Weights of a small transformer language model.
Size: width 384, 3 heads of 128, MLP 768 SwiGLU, 27M parameters.
Each number is 128 + 24 x the weight over its row's rms, rounded and kept within 0 to 255. Layers, rows and columns count from 0. Numbers have three digits each. The size before them is the row's rms in percent of the matrix's.

# layer 4 MLP gate, 768x384, rms 0.123, rows 48-141, columns 96-143
103:110124071135128123095125128131155100128136121105098129120155116079104169118153117117106125148145136163151122103103131137171091116117120156130141
096:100147158145118154158112100161087137119122104148101092089128107120129095123081130141159071167149095149148125088084116108141137112139122148142130
094:139159127112090139154131137147135107153148130119137100066126171105129138090128126118129119169154130130174124140105143116073077101174092160095153
100:155129133146086115143155116122105113121140133149095084141152088127134168098100129138112154098123115153112128137128167161186163126141161104126150
101:147155116182140147096134132129142120118119132145160097099122127166126121128056141128156145131114111080120153141151115135096125161134114132103162
099:116150150115139130112098165142127163155080099122122158139114133144162117111139114111101131097142168134159132144138097132071122091101086135155159
103:105145081171157117109123124113099095159116145117132145123083119139134125111119125107148148149112128153140085191156124179122081117122095144132134
097:146187083091084123117135141097143138132149110121098142124102122159181105158148106124124116110147118111078159097169108113107134159080103129140105
108:200159112173060113173151135140127150105147162159140127126107145134132120099125163159140137147148066130138136148173129131140166154139159177114140
104:134116140117070103123159109112105143122098124102126134156138096103153124105133177164131117125148139132127135121095135133173170117128110123123118
096:170097136102101140142124114131122088119091121119153152120139141118102126114106107119167125065119152136092133148125150135134087128115142139109153
098:152130151167120147103107137122151130154135160096146106122126161108124133161144101118160133123140114115074140123134168114170121136158094136145116
091:112107134129105114150115142127147101102107169101105131132148104093147129152086128113125105125136119134091121127154118122148133135124162134113119
102:129134135154084161148109109106145133135122117167148087160101120131149102126103141128098100099114104126177095146101096116105102114111119168130113
101:103161110116105122112169139141066134098137143137108150121136145122132114151155141110137143101134138087123149171148129156111128129150212138128089
096:131128160126139122137135145143148132119076085099121121146149132107146119150170112124193148135137117129128109081155132130124124102151131117110147
100:141166075168161144113130158119105191112138098153125139082107151176111113176156156129093107176106117125125119140138136106169140148118133161109142
100:101139123086105149121139125099142107106119114118132127169142144153133139157154151115124112126123128148135138120120121125132124150050156157125135
101:106151137170134132077107108099070097154168122133133161117131136118119145124103155124138146126119137148130160110100117137195118116084141137137105
097:146147146153166124168127115140133123167139131129130143104115153148141118128146081108128148150109146143071138117142135133055162153139104133133139
102:117114132168112111157137127104095137139152104156117113132151156138184122165107127098104117113152103099102136136128109116189127151117137172131118
103:114149135148108137135098152156158100137142121129098093101102133132100134131141154118173109127117105123160111154125082121107116127145131116166136
097:110126145108149133109112115131143118115130113104153136123158094071118183128148124160154128113106153138152151122116165104108139087156142156106109
099:114167124137175170112099177138159127107126144143184099094130138131076137139126139084136099129088101132127122101122141126132107127140098119132131
100:129122072082158117144097119092149072162116102121111149149162109118131171144138149095130120110138130112161181112148157079114140147128146145128106
099:112144138133121141160144127139115128135103130111090099128124132139136133137114124126143168143106152070144124125118088141181145159125127129136151
106:118123124129109134128103148125135140163153144097113105084114131152068143180133125136160154110100135100112160157139114095144113173097177158121112
096:123164110115109120070147151093105125128132110173105114156174119135143143134113134139129072123145097119124153119152105159137056106145118118120151
108:089127111119195098146113140124146153135173135162078127091159153128131123160121129130104153130135139137116154092101126079119131101126154154111116
102:120124137156133076122116131150111147133145131135148152119132107178154130091108102112138157113122141136113190107126135142096129173142131156132134
102:151113096139126164117164110164107115111146105115129125144077106142199154092177131151154108110120118118124101147110087141155136131129114119126173
097:164097144145067157132080103131116140101171082094148137143079136131111080126161166148153160108143163117119141129112162129161098084102069113071130
105:157065128106141114120123108160131119154147151148128128118148091154142124152131119129116140120153123164129162144142137148130084116159180107093164
102:122165151158131143145123147137127128130109075139137165108152155125150143156087156116124143108120078136145089115180139145165130130126154131107142
101:110112168139106141148154146122107128153145064128150132122121149153090112127092140138142132120111110129133124104116138141087103132133144136145092
106:173126084138134111134110146145117136140135107151149111110110108172194122103158155087176137119112121143117124119138114130147144153078123121173122
098:110123160116132098101115170129160130105136120118131096100144122145131126094136134134143160150141111118154132118111121115121139079174100141130143
101:104158092149126160101175143123119171139101109154159142122182132145148143108130116121124124128142064128127152118115106180117161127111150141185088
107:122139117135123092152113127159120093127151142157138125139053115141121130105117114157155125151140143151125088130144101107118151117162116129113133
096:125148124119134139138136116117128152131088109137153165133081115126130159133124135101115131122107171116109133103099099181121188077092142139121126
108:100146188134156163137115135164164093127161134136113135121101178148167098136122128136128110146162126113132112118165099133143100118129116114156092
106:139137147101154146112078130136149110146112121103128143133109081108148139097193124163105147097101109136096107112166137109125095142121109140141184
098:121169107124096087125121125146101111101101111133116133134082099088138143101137114116138124140136080133170132163136137156118121144169118146101146
103:154117127151107092164099113087120079139103117141155112125126154114117125168146144095150131104142166110163158116121164133136161095069117158125118
101:124139118148106113091087172120145161140151113098110073125108151117149136124128157126149142126192061190108128144090120145154157127130070131117139
104:141126153147092151141129095182141170071121115119146116126137151174139152109098119120158145136094110141121084133126131049138087128138099144131158
099:105137153157109158144121110117125126107174129120088159132129121142141125146131144089139180117146133156145119171084156145161121109131122143133148
094:106106123152155109167107121137086105093126113144112115200145147112167164109103143163148150168117168147133088104148191171112096124154067170157090
096:110163136113159150137134125171226131098116134144109120129140128150133126140140166128159148125137092103102111162145107145133123140176144122095123
101:145135133157118137164119145166153123150157121165156110149124142108131174173106108147119099158128124145126134094093125110099114142137127156145186
091:117123146136161141084116086091132122107139083135148163137160182151117170144120087098091125138119122135121154106116170125137179127119116129135152
104:148101121108148140026132110165142125115094112155125107129177117106146135135118126102130173168135163124091129155130143122163083134154174106098124
099:057085159091085100128142145143104139125137133101096140158128166109132149139078118138143148130120124147167161136107083102126106094109125113154125
096:138156144135142128137147107112131117119070115122126090125092128119127114156116110137124138081162182119146140132111131134114116164107163140099154
103:106121112143097117152140091099073119089118099131165111142143168100089113168090157109122129123133109071163118135131105122117196114100185069120121
107:170149155135122114149100119096180140085155159126120124133140096110110138112113150097154159152131078145132100110126131104127136156149188167119093
099:123121105104127132131149184137112095178132094144109151106097158153131113139148152073131102135167157128143137149134127182150126115126115079076150
102:144085159137130133135094121127142128106108140124099149129132114133191135139134160104171109122126117105109165101138155137127135088157110165134127
093:092147178139125133132091110128145123160129115121181151114107135147141123143113129118134174135165132143121197126161154129100156116095104128104145
101:144135148104141181131107129134151155140167111099120100141100108126128118120165150120102134134108081106134139147117141130146149173152117121110094
100:144137117116132107160138141097139166116108121134139088168107145109172137088137128058137146132122173119132132139178131131120122182058118136142096
103:094131152142117153171128113112152162137092125155101118126091136098122169137178151137181130140086115113124148115096073107177123142139141163130138
100:169122144070133088117131155103110133068154107121166122145129124118157115136095119109127178119133090115138124138128126120151123144120148147122117
099:121100089080124142089139136101125147107128111160132131138145127096141118094156114083140163168101139113144139129129126141160099126109095125117093
097:136128136121128123082159112138139113119150160123085121132110138175187130132148138155140154094149139120160140136105128134112082136113107129127135
103:141103128175105120132145140122143084160097115137169123114159127126170145120123123180085112102093123124155090088110109129175146138118111122140121
100:100152164115147121156140144091162172120141087083137118101151145098135096108113126097142123129117091145106168137118169124197123150114117115147100
099:116121103137078110126088125109142156154147148102127114149145097106106141126121124182137115113132129151112134110135138169088115153113130126099118
097:150123114160175147147169077138134144100129176125127139165115182103174159145110161130093130128112149122147133111109101162145118080141114078139125
102:134126127095125137118138168134100121098089119129112122097107108113111130117128167126113121128145125096132160101122125114100117119103093100130127
093:120132145157155109132120155110103114121143138111118160110120128165070166150130113109141119140104135147129135142142126114165108123145163138112126
101:121118138140156160113071111116149134124094116151153095158103140142144176107116111089112110113132137118190111086149109181114151133152124159124145
101:075122102142161107099063137124132136115148142158158158104148129119164134158118131113122178120148104125170160179149134136150109105170147137122125
101:126126096111125169126117186153106132125148101150157141064153134087121134141121120130154136162142099164101142117132118137145146119117170102140125
102:090110120128100150168158104151143120122174123151164096083148111143066168140129139097134141104144134104111163181161107140131144138113156095123126
100:133144120111133146130113120130116133139154152137140097114140127137148170107106127134097112124102106124163111153151131076117166137100154143146129
098:132128107148159138129102111099128105212134121123193110118125152070108191143101172122149107114143124091119096142100080104145166101130141138130133
099:137082145133137158086144102108135112099130130112099085145183124094141118127089154116122111117134061152131141161145165140132124121117149091117110
101:177105156077105123132125086137094160138132122145142119107127111122150147143100125150121137099152130140131148107144161129055141124090107099140157
104:139084159135136137110136104139100137099170116136120122148122110093155128159065101124111189138137121101114152117182123142144106148096108159095111
104:212094129154123129114108132068109116159113119148131111144095116073120158184173074133158091151129120159126134139165133128135125164137123146148138
103:086140100118115091096131143162134160139139145137139124113157115103108140142146125124119144137114109153126144116098123113121183123081117117119157
109:210115157179095161077127144087153163150155138152144093160117090123144147102134116127131058145119121117142121123152139110148132123124120112139141
102:145157147104118127120142129138161128148095107124108166093130119145127096121113147189139131132139141099102173093164108127097135135108092133116122
100:127144132114161115094157111155118142139149143139119098117177087135149135092153121148129158163128102139155134160144114152099113126164109134120121
099:125198114103169111112098128135127140098132136143125159139131132078136157128134140126163107115143088120135103100088100124135096122150124155149115
099:142133126130140139081100185068132107133129101114157110115123136159128143091153112129141151114117171096126136111145119127129130086146093084144124
095:133117082114139067160144116113128080128120118130111147126177115142160140109111150151168133145111119123096176116099110109150063135109121158113103
097:089128183111103132107149138082133076125132139125131142135118106154135120120142121170153111127139102125131114184131086150147154114081138113095153
106:152123148141167133113121137111076084152127125134153146147105144147081146134126108112151097134147163132158136121104099199150110090097147142107101
106:093069128126144131133125147146128138090116097114094093099106132112167139123120127179114129103139131141161146145152158143147143154134145147099146
095:136181084140113168134126145125103136139103115134100145116168135102162152098118135106133102135094132116132145148170155133141098134139132134120128
103:117136109120107156142154137125171145133122145065092162120116141096179080109132146169153114132136104154113131140134151132102097115126174126126128
098:120135100122107101125159107158133151117128134138107106100125133140146123145166119141148109151101134138111116158120095101118136109127114138131136
# layer 4 MLP up, 768x384, rms 0.132, rows 48-141, columns 96-143
103:137143118115133118152130133135148117101137138106074132113132121115161145164132118134170110122154113190151118145121110121149058093144071112151148
101:142104117123115146079128142145133104132112124112147174143154118126146133121109138113119141100124113135133115144141130145125087105111134134149120
092:140130100144148124143156136143092137160130156111117120115155114145141120125150115128116172072098117122152100106128134146138141127101112163126084
098:208113142155146122190134100067122148142107152169143110114083131136110090085139127103129148132155098137107081131116136126050105166126133176124094
106:109137116112164121148078177115132098103108083127113120148119110136133160164121129126116151123078099123147106133125107154145110113127096146175114
107:150106113102138134086130189148122105153113115136126132111113108092148102119161141093144150111101138120141125156111123100117066115092125120185161
102:151158126087088141112099083125144183172086093137104101125127112164101142119123116126087143100140177111132154087124131090187155134129120096164127
097:129112134167140139126112129089132136105113092149123076142154136150117124138138139138133129133133128154121063169117172129141119109135117130093116
105:151129097085122167123152129130098117141104132140129144100098142101147156107122127150089099112107171182137125107170104080129155111118133100104115
106:126100139090146140130110105142172142173109109165147118107118091116150141110103127156145125116114152138130127132162136081103137137140144130147133
096:153130112096133109124176113133100131087138176116149127109154133105134115110109127140135157124108133099121116156098139134099160101118140136151137
104:135061127117108085105126133096111123109115135108117133128036122112102110142113137158142162103148110126132187109090163113113108056138102101117108
103:105120111100131147096153119138106129082133134141151134156154135136119136115104155139093134126129120128176142152109154122135111147163167139170181
098:091130126096122139121129120100099121121123151128107102167131117167140119129126162170094113089123126100182103140112110104108097123145089151152096
105:158081114129142113179113152103177113159107093117157093133120121120122147101096137139133131178136126174121108109115106121167130141126085103136146
089:074152179147095115145113097155101113153123160159118083112136162182113128135148151122138134138081136144107129145146114130151133142163178132184121
103:130147136148128099144132099145123146136148104133129179133090110125100122107140135150125170143145107080138149170147118158148108098128127103112147
100:157164136139125114092116141160125128127156130165126143127148144109106164159141138178176134163124120138147168119114121135090162094195092119159122
097:082158153157134155099133154134062097173172129131149160125139128105116166140067130160112126118118138129120164116054111154177116130098111136164121
096:154119133115120098114124112082129125080123134118167175160133123148093124132119160111071143102133100149132120115157113148144149147166146131117095
103:181145143129147129129131149129127107125110130140159124150110157134148151120102113108154121125109133139122098183135128141138190145080141111113130
106:132149114108117118140155083108103095125092134120121109127167116095099156119089126151121140162090150119162178134129161143094191083099180147130099
104:120127131148158096158121128103142103129122066129144129124120117089163149121158102185115167134099143134109167095110137137134138115143135141146131
100:176150088139115172177169157142151124091122128130128127121082089149125128139119078173108095145100124107115138133125148090139144114088125089110155
095:194124100102171147167101139082118120148106152102122148130168144150173120133169166125097100146160122137126174102147145115110105151127137173147109
102:126167097118124108135136093139115115180136092170145187121170137110103110113170118137135097098117094126115094110119156094124181092148085115131083
093:091125122116116156131110098132111151128147156101129123099118149142107186195133132109145149099075163111111189138119118094132146175119164139124136
101:111178098108139161151072093126116179117170121137075146170131097140110098139102147138145156079130142139127121119117142122142135123112140124134137
107:113145131123158114175134091182132125143098114167138133140130109089102148164084172106106146148162118185099125172127103093164134129169109156101111
098:181128105138105118147140156202141107125131148104130130112147167148086121129136118147130111131106125145119114119155159153105067125129117115127131
095:138134115124131127094119120136147117139130132130111121142122124124099136077126148168118109151095121145144060127157132142113101121170090179145152
097:153115094139195163110091149155113122111150143097157122116117133143100130120101084107141183110159151131073122149127183131173192119112123094164123
103:154102141153133126099117139186123087144165123148147118080144119196161102165090142110120165150155094145135165129144148151122097095165140138099114
093:127155162123149125133136120140126132128117140139167129099112144099118127060110159138111173140117118123161172106134140161108104153155148120137171
101:116096145103100124154119103138134126132153128137120142135075130142125121148137161128134090149150171158108162089097131106088118144154139146113135
107:114079162102159117115132122154120144134135147103113152150139168069130155149126112169096151123096108098147155120119139164073069097167120163083143
100:136097123136113116162087126143134142134116120138147120135169141182151172086178099113163114135118121118093131095100093117106071147150130130138128
101:140143175123161110140111142102119132144102135116102139170110115109117103135112133144141102093128151128162120154145142103157106164137148118129137
102:080142111125155126122117134134096122125136096166123142158090158137141126095100154123152123097122146136078095124116132164172154143149141130127110
102:106133122103157133158147154098119143142143127115115159118162129131173098137167133133099097118161131158140171128194122146116168141154124156133135
112:196126067114121088173161157131122121097114132165104187174096132127121122118091146122128099131128161102179117161145144108141080133130142144112150
106:133137115164091118110114082100120142116115139111125116156156147129140138138153107128119150131106182107146138126129127132101154105137171106143088
095:075145120163145105127086135123090170134163093134118129169156128163065114126108144133118153107105135101100116148112148156152196168117095147110157
096:092139119132150132144137124134148142138208118145117147086141135083140088080107178137139145133129104142122102107121135124109158093122156165116114
113:111181131172121137122151159079128135187121121119141084086115147121163158127115176110134135092139099095134142125134117121099142122071089120084097
101:140150116107112115164131123124079144106138113136138178124110138098159118069120113099093128158124089181139147142177141083109060124155091127113119
099:152083083075119103127096118122155137105107080128164088122143101133108123098104120129160110159137109089157141131156144130129154175124166143151141
090:106174083087155105148155118141115114117111139126144116135081142108103139162123146153172105112150163119159128118119159119121130179124214161115146
101:109166141166155146095114171131113118152150104128115155131107114127120149139151158104119090068138113125099111110132112142120169059142106130122135
097:082117108152123100115133076127141087119112133154120145130163157130105184166120113138126096104140153145114113109115106142152115117129128149182191
099:116156149119127098112119123130119135113139110125089123085112159129119121111143146120100105143165111128121073115143123165095128098158070131088132
101:115090137091144122033145133166158161132094128178146110096198127110140138119104124105143167124105114119098139148138116117117085129133144132143117
100:090146125072126144172122109161098089142124149127106107126180138129095119169111140123137115081140108145119106112097098107161104178111159148105134
097:114135066165079161121134154086122110151142152136123109149148141097141124120160120146135113127108151138127089134100149155132096091121102137141153
108:167118114135115118115098167104110118136155168080168135123132082122153077108123121152149118132105153174133140124148147155088122152116106152131136
113:159147131137152134125108128148128126134157150125121155160133110194136098134065142106154139146134133161133110122130144115123119133146163142117106
096:092112108124130114148171154165121088156110106141133141094160107104122140078110155128141127118136092126130151131133179124115145126128118117113130
101:131095142161138144170174141120083114110127119153118138104115123184119151147185140158172129114129150132145122112108106176119130090141159168092165
100:163132144115097122159107132138146140142125116136129122142159094136141144133091110114105129119146109107135113155149114117163130099125123102139119
101:125177154138083147125126101139131104108124130105102131190107098169134125152092136126100131121149090151130178160147146162130122108148135123136094
106:120075136121092069123135140062142116100145126160149101142135163118138148156165131133096122121138132124127139129159150087053100130142139151096120
099:134090154130127099128104141110142103066111141148160113090139091129096138117127150098090159133159128144126137153124138129084160076144133132123130
097:136096159119120155097166164138127146134130138144172125161118152111122099103102139098110129096120141143150130132122114084137118124110084120142122
091:083092140105112081126155128123174118102115143142082173128119155110112119103073111119116160139091163129123124157119124123128105126083139087111128
091:141116156109095131136146088131145119125147115135110082130119110131135121103131154119121102125156131126138128135123157193106092147144136189103105
095:105094117117141144115126134145135139111130136101135141138129118114150118142088094122127154144099142141137130129104131087112146103166214154097143
099:126122170117121130138106180164124120091128139118120110125156100072099128195130137125136133117152151124179114113126140113143136116144166077091150
096:159124138136096126103114110172089155116104102136157097137116173101129140144115094139091131098155146128108141101158147133165151196121101116127100
103:130140089111128154130123121140105112096138145100119159135107101088147192091106146132144121135122145108111102094126122129113104072145080110130116
097:138159151170109140134119084103140126104131131105139139161142131092124136127120086121116115111119119142123125123146137155193153157134155140103142
097:114173145136128154128099150114132155099081135140115124113150130100094125163117157125146161097135120090170112124171116151112135130134157106105139
101:114140114153166141128087135181149117118091125137181147159117146150159172125120131133150148133133146127171135104114144138054090073142152116136145
098:134123125112114146119138139106131116126129126134090143150110148142106150129137112121112105103138169124107145103126125139140115111091127145116137
093:159097095116095136151109101102145153134135133126145056116114134118131164140145128131131126162084135132149100090134132149123150188114199145152107
106:125120136083100189080114133132078144174108141138126135136130077073087134148115159147136177157144140173099123119142121108156128148191123121106132
101:160124111106130122109167145151151104136105122132121119124147124114129130138184118134125141156140107142155116105178086162114132152131154116119107
099:139109157145178145099117090186094128126137110109129140154140119077133158097155153139113091148124133135146115111122146138142057138093073143164126
103:104110103108156108125126134133078111155159141142128205130115139113073132114156136155123085120126131127088118091119122118127139120138112135078161
097:099158122120128134136116122169136139133121113131138118124102120112161133129131142132126130142111128129121105116088124200163141146139144135166138
094:107159160144155165165126125116086122148144144146163164109134109173168123121109086136135102141113127143121109130147117140112131122150219121123164
096:058178180157099136142111137151118166118126118126139118179147138193131117128102165116114148138153154153178108115082121131116129136130139132069121
106:155151100134149140126137136171097126152094158144152153132111173149134153160128169121120166119129127122093138123089135163090124121082100096164120
112:121159148131095141119110125152139136137146093164113129126125137129129176115120111079108124146121128143165144109115131115134107100167129139168113
099:142110111139095151114128113091097148117153140106148144097137121063127125140136172098151158146095130169079110127133097155115089124077128096091114
095:117085127147135149127124126128131139106150154116155127112109123157118164145118163092127166125128113095122104098133129093126133135112122140094102
104:149124158103118127105142127145167088130127090124168153164109132124151138123127109111113133128133143167123120101144102099118121114135095121124165
094:092140138176150087132116131147156140137118102126127156127117126105166114168188129105149171140149112106143102119090135097111118111104123128117126
092:151151119120136139131142175129114128148144133150156148161104130129123106125186136168134122116125149116098154110113138122100082111095095105104129
097:131144105073142136090099112137152109125128099116120087146133166108146125108126101162125087122128082123163135143084117108125081161093111123119127
096:135112149139124134147127095140119153113145166121147122155145159134103148117117135106120116101117107130143108135085080152119136116125115091132162
107:112144115136173138113119118160120135110115138121126083130201112133150142148130145112134179125128110148132094120117183127067128123108136089124103
099:154141151110137139143110136139144114151156109131129184110138145136137103082152130163122166152120114093132132144105120100112150125113131108117066
099:123135078111135127106107119131162133114119120076144159133157162082152115119129147152139116170172134135107141135164123145128107118106141118107111
099:157151164134122136150148101106094134125116129171141143129171101151163111065119158130130106146100113112140150146132097131142148119139066185112118
# layer 4 MLP down (transposed), 768x384, rms 0.0594, rows 48-141, columns 96-143
102:141095135147110105086142137136140140153116122132090121176151115097131140141146130130139124123143126121115138174120154161103150139107142126134115
101:109140100145116090139101143126149132133124107130090118106141160154144121173136122141126116120132122119150118082141096099115139114164154084111128
097:126129155131126136109155151147114099125136088144118079103140146114105132148128161089209106163173143124161145112103128176104098097164126113108124
107:093112122143102143089078159163102093129135107144135107152162101120131151128100116152134090157118183114113157138180135186107105070133159093138166
096:146124174147123122139118109163115135127138132148163154085142131179167133095113150148119130113140160130092145141136137134111114145134118133128110
112:086141171084127175142081154095124117152087137130143115143156084113158142142128116165151089157158135158082146148146135171125127103151109129076150
098:118111102124159128187119147102119114125168159149132129144132122127097113124122153149124116151113093162128097176131092120112087123126154131163132
095:138089101086122132118118129134094125129120156076144151119125105129168125132160134139127114130155096138091169125115138119124125115123145149127115
114:084150093120153142153081112089125110148124133117146138159073140135115124130130126160133145127149133152107098097068120111095140110157133134148132
102:123103098183108144114130123113114136140138111141087121124133112159156117109118173128119156111144144115143140136088144163108112142130102144099116
099:094138153125161125072096132118125161120131106141090126117139138145137133148133124159129107124133160147116083108136098137160135119119080087133090
099:124125170105124137160134127122141095117162130158117138137128119099115104122106130167153164135131161123111164136142137115158139126117151127164110
105:139062133150150133119072139095131126133102161067102114092110125140132116144150082132133124153088095110087168141136148149152120085132115134080122
099:101143116106130133146097126147118114125120161124100144129116174101084144103140107103136139148074114145098110145122134154150128184135124111131129
111:168112122097091125174125161145136155162132114074117147131117215106141089164114078164169149140110138143144130126126106145107137162144189145086125
094:195117110132132145134133181095129105146126126108146121127112123121133122129068134113080137112159142110129172129085159111109143134073102142124119
095:148127152115125152119118161129111135135105126113119098119134124124152124111135138123154150136149089150141175087112153135085121190159114147141094
105:089137120147119140139149200092151150175136105141121123121135105139145123137102123095112119148167147152097102128119099114161107093074121119149109
098:121105107084132150174123103158150136100093122144115094121108106135172075106138117129167146114130129091117118126146161148080129145154131120104108
097:119185135165110190141150180159139111159121158145110124089105146119163109127147059111164146151121142160127130144130129121109119138107120149153158
097:090123110211109147128135123119113105157128107112120127161174133132110112114130127194142126123097147135167141094154131139118152148167105149096137
106:108115100104109155164166130144126118115177132127140092152084133122134162109123128089106147113134130120175065127124098144139121122138101072112132
094:099134125115093130115133121144096150149134148132094148109151100146100096078069143123113123099187147106123100156140112127164110137095145124106111
099:100138153127141108140153144125115129153112147171074187135144152122125135148136107089098139145122135159104170146147103151116082151117122163166118
103:123129140168100111132123126157135160106141138106115089151126123117084089151117112095119123128140140187122057123106130115106167110108098140093139
097:133106128146126165177120079154148121109108144109117105120112133111161147152112127139088123096136169097134115114121082149104112091106147119159171
100:114095173196149122095146137129100136140125152156124119153141093116158086089109166153106103109160116159127084122130137137111133139170082086095169
107:151112100133135170145104139113102146151164103118160145110157149119102099125103127120129151187155142088125093131120108140119154150134104108120125
104:162153176155117152152153185145173124160150109114143106143110131133146144148134127145151192140143107123107113168133138131116127091135179116083112
095:093117139135144119092069109067088148128135147138139105121185104159124149139133119147118128123126088092129147129121077154163141155126130095185127
096:097100125151154149148142127131138151156105114158159136131171114111112116137140085136146111127164144130126103090096087145130126137108096132149110
098:149111187066112104183149088081090109114148112129106186140103146119146133097144160139123075147098116102141131107172127099119086138135136158123136
101:130156134101131104160155152063149141120116129095135124133150157111117150104113155116138126150111140145132120121122094080190128164060120128155109
101:115092120131099166110132118123146152124134112113146106176086170097127103154137129133116083129133178132159122167090114131136174144138145154157112
102:149130108141136157157162137113174126157139132105111113116150130094116150107162094095137142108063097106116090127125118129168140155098099102110107
105:109176120115102133129115089136113131178140124158133141130157131146130130124131120124088108092126126152103136102131125160078145138162138125112160
095:120133097168119145115134117113096130158082127124111158143152138074084120147067101112114124099158126143183146126137150139147160097103126104124124
103:138128119137097119115148146134143155144093111099098114088136141124167128086142133155102152141081106152138155088078149170124147093145105125131143
104:149121138165115131140115138099148128105133112122155117094111160118103110109140104123149116119139119094102178072136152134126100128145134107147177
095:126147118138145064084121135134124118095139149142094154135112149111113131112083145116137173151109226127108132139108126114124088117113130113174133
110:096128193139153128146140188138149113134117124116127147160142108154154159127114114114156120128100129092126148143169151119131148154123088096102130
098:141103107137152146129126129109124132111134133142125111107146140081152083122140119156148086142168126141072129133125106097104136180139181111116155
099:143150162093085121122090155115122122109128123161094109077098098120149148130151109099112113117165102150139117146135132142130087100160160098079095
098:146163117107123113161110141093122153147108114117107144121126108134095156173135121108151108092157128123135157113156124133107134124117100183099109
110:125108108039099118130127130122121121132143083136151127168152122121138113130138110143128148134186148145132118091140069107108125131097174120140151
102:105135141155102146135120165116160116154136150103104117123127127108152141134128147140190087105162139135115118133138138120106166109101130132100099
099:090162157143148126089141113143109147112128162154095142096149097125118139141130142169113117122133105137134153122087105116120134075134123106127137
091:180108149127114168116133121090124146148149118120087156152142100139126107118071107160070126147120113118090185124122101141123141091134078108146087
098:144114141135148135141150120096144131135123089101091099150134102185102127149128142162131104127140120116125149140144129155127130135148126166120129
101:122109145129169145113095155144157109138125140117135154123147153097110132120157158153135172121106123114143130210136152093139132125124128105114128
094:138110080144129151158125143119142171160094142110153151145146130126110099109179113143142155150094141119138143130103169064141142169093138147168130
101:161153138109123129157142137124128143114170164175143140131068109151140122144125140124117103158111102126145115111116102116137164124106112175139095
096:111123143161158115139088136103140152098098090154157148157123119112103125105159127139110126133124150101136132110115143151140176117131060135124153
096:143154127119142125160152107139121132121109102148104124109089129122120130125107148132133116146134141119165142131122119124116148167127166078112178
109:114182167110147154142176119144126126099106129161118105132133180159058124117141117114147130110149109142138130103093125085125114097123126159132135
112:152139143134127152113131104143102101120156134117161118113125103116107168123130090150118123179101140141167139117120192134133112105089122103129098
101:148120106150113158118081174062163092113125192135127088119127125107136137145126119137157155160097166109127123164124088124124113130106114127170148
098:120166105132117125140102118095142166123148135113153168149153157109133110143113105108106186132153118157145120103117127122145125134129138125135114
099:082134133143151108135126128141119105111158132134142091134124149100119094115131126164132146130110146164138114096095116151121157158139128165116119
098:154084119152119128086160128087132093150153142139156137132114120090127110120095137161135120108127158127143107146136147111135158092103134134137139
108:146126119081140146138133125128107125144111113112076095121138106135122085104100159159121117148119154139142099135116139165117123150102113069153121
100:117092135119100132204099146127121111150128136137134145149154116127127122137150139121166138117129136129126117109108097143189133142125109113129093
097:111141111120135113103108128156100117145160092122136136105153154131099124137123132119144133093167128118080113159172113140137155144141100105101124
090:165130107154166156124108129106108130157134080130188085102092093169164142134129129138134099100166125165119139075138118142136122161124136114143118
090:063122090083158109113108144119145138121130141140105129161122135136156106148093119150156124117161101117125146136143108104080149108090123108094201
096:151155113111127143144080133094114112149123107107169103120126139125115152124152157147096075106123132135132121138185102137124116119084078136156120
105:107118107118139137072154117096121129148116146166099161149089066160153092097121125161087101138132129083088097165137081117071108130096176153114139
102:105122089129140150138141136077117108117157142169125145136143159143141077131092096123161089104146107150178126128135126118098132131150176136086145
098:123147160136111109097129169106108142154147093118138082133149167127109084108160106166124123118119140161120142145152149108166130185145128167124123
107:133127127113113109117105173116116118131087108149103140136134129093127149152121143136131116122132158077138180132155087103086127115140130086154149
093:116104113144140125107107120167124162127158117099103163155096109180122134097153119124122120143121103157138151131133149145162115096110113126176119
099:139102103110137137126161147113136140082129163120108118090116124111100057118157142125141126137096087150087154162150111153209132138130117086121113
097:144115117144140180127135101116109158121092148113173130126137161106147114136135105155144120158111109116126117137138165126148117147114107128109099
099:085144140127133150144160110143090155098161154169088164132106158156164144138153153115112141108163157125131132111102134134144175112172114145130169
107:119099080168119095131112103132135124149096113123151166118117117134133153123096173177115142129116129133138115109122107133111157138136122139143148
099:138122151163168097163125102103086108112126095107109176138114125145139160132118125128146090127147140094100139104148161147101123114119143129116164
099:134137121131099127127149144105156153131120135157129116148083119152100090120127112086115101121133129080130120134117109148118156071170181137109127
103:143156109144107143109103132152109121104103090069115103140135103123135120167138149187104186127119118145128141156125114166079142118097138111160111
102:175113128122135104126139181139099097153152129135126108125124130164097137117145124149131132096134121090161160117197156098130131117098121088136112
099:101154141149129140100128128158106099129118127127122090153131120079117131145095160139133163134133147076152122076128140111168102106099100132122116
095:148114073118136179161135100081111095136131152116132104134101133112149137145136107122159112166116130188101164124130133144115160159107165129135121
116:088125134126152119148096101122126111158120116185148119150136129155120087116127112160130115126102131126140147165126111138099200140170119140082112
107:091136089122140106153104140159124137113144152133081142106145154107110120147130143150127166109136110149058170122100145159148084143077089110148118
094:093162128120124126115135109159160140112113115160099169140165153171177123098118106152094117130124120123084125137126157104130157120153109146131131
100:128132166123154093144105142134137124160102129144112131164113124134132112136132084139130111168103127123103136126087163141116115109126135142183146
103:068103129092180135132133101151137120141105139110132137084117167121113144134181124134105096155132116132130131134114177169083111129144129143137151
097:124113132070131151110118122093110114145121140140154143140115114119073117094103103167128099090096124099115155184173123155131116130172109151141122
087:121162120123123175096110116168118144104095137064118102080134151157091110147098127096112130109139111104146110130151131151160138120166144113142109
099:118089165173122110160163129132143102128114148125115148137126124126137188116135131126152183118138157151085142093136129126120140107140131137138134
111:139127076134097087124141088142156159146139133136150094145124133139178105119104132136102138109084125125074145148150135077137143111129130130088178
099:116103125121128117116103102141145145138146126113136141164082158114109113101162146131139106127161132113199149091117106139164178159120147155156121
098:135163114159111078115179110101134139136092151126112107081100126123117124187175161107138076102146124128116138133162153133139091161185131129114164
100:119148188164121093150130117123122117145146096137102085121162102132074173134134144097147145148123143090148108124096161142143172129125125125162135
101:124099112097157134117139121143137113083164134131105153129109130156138104110159137101112089131099137097132128151116165124127118147118145103128172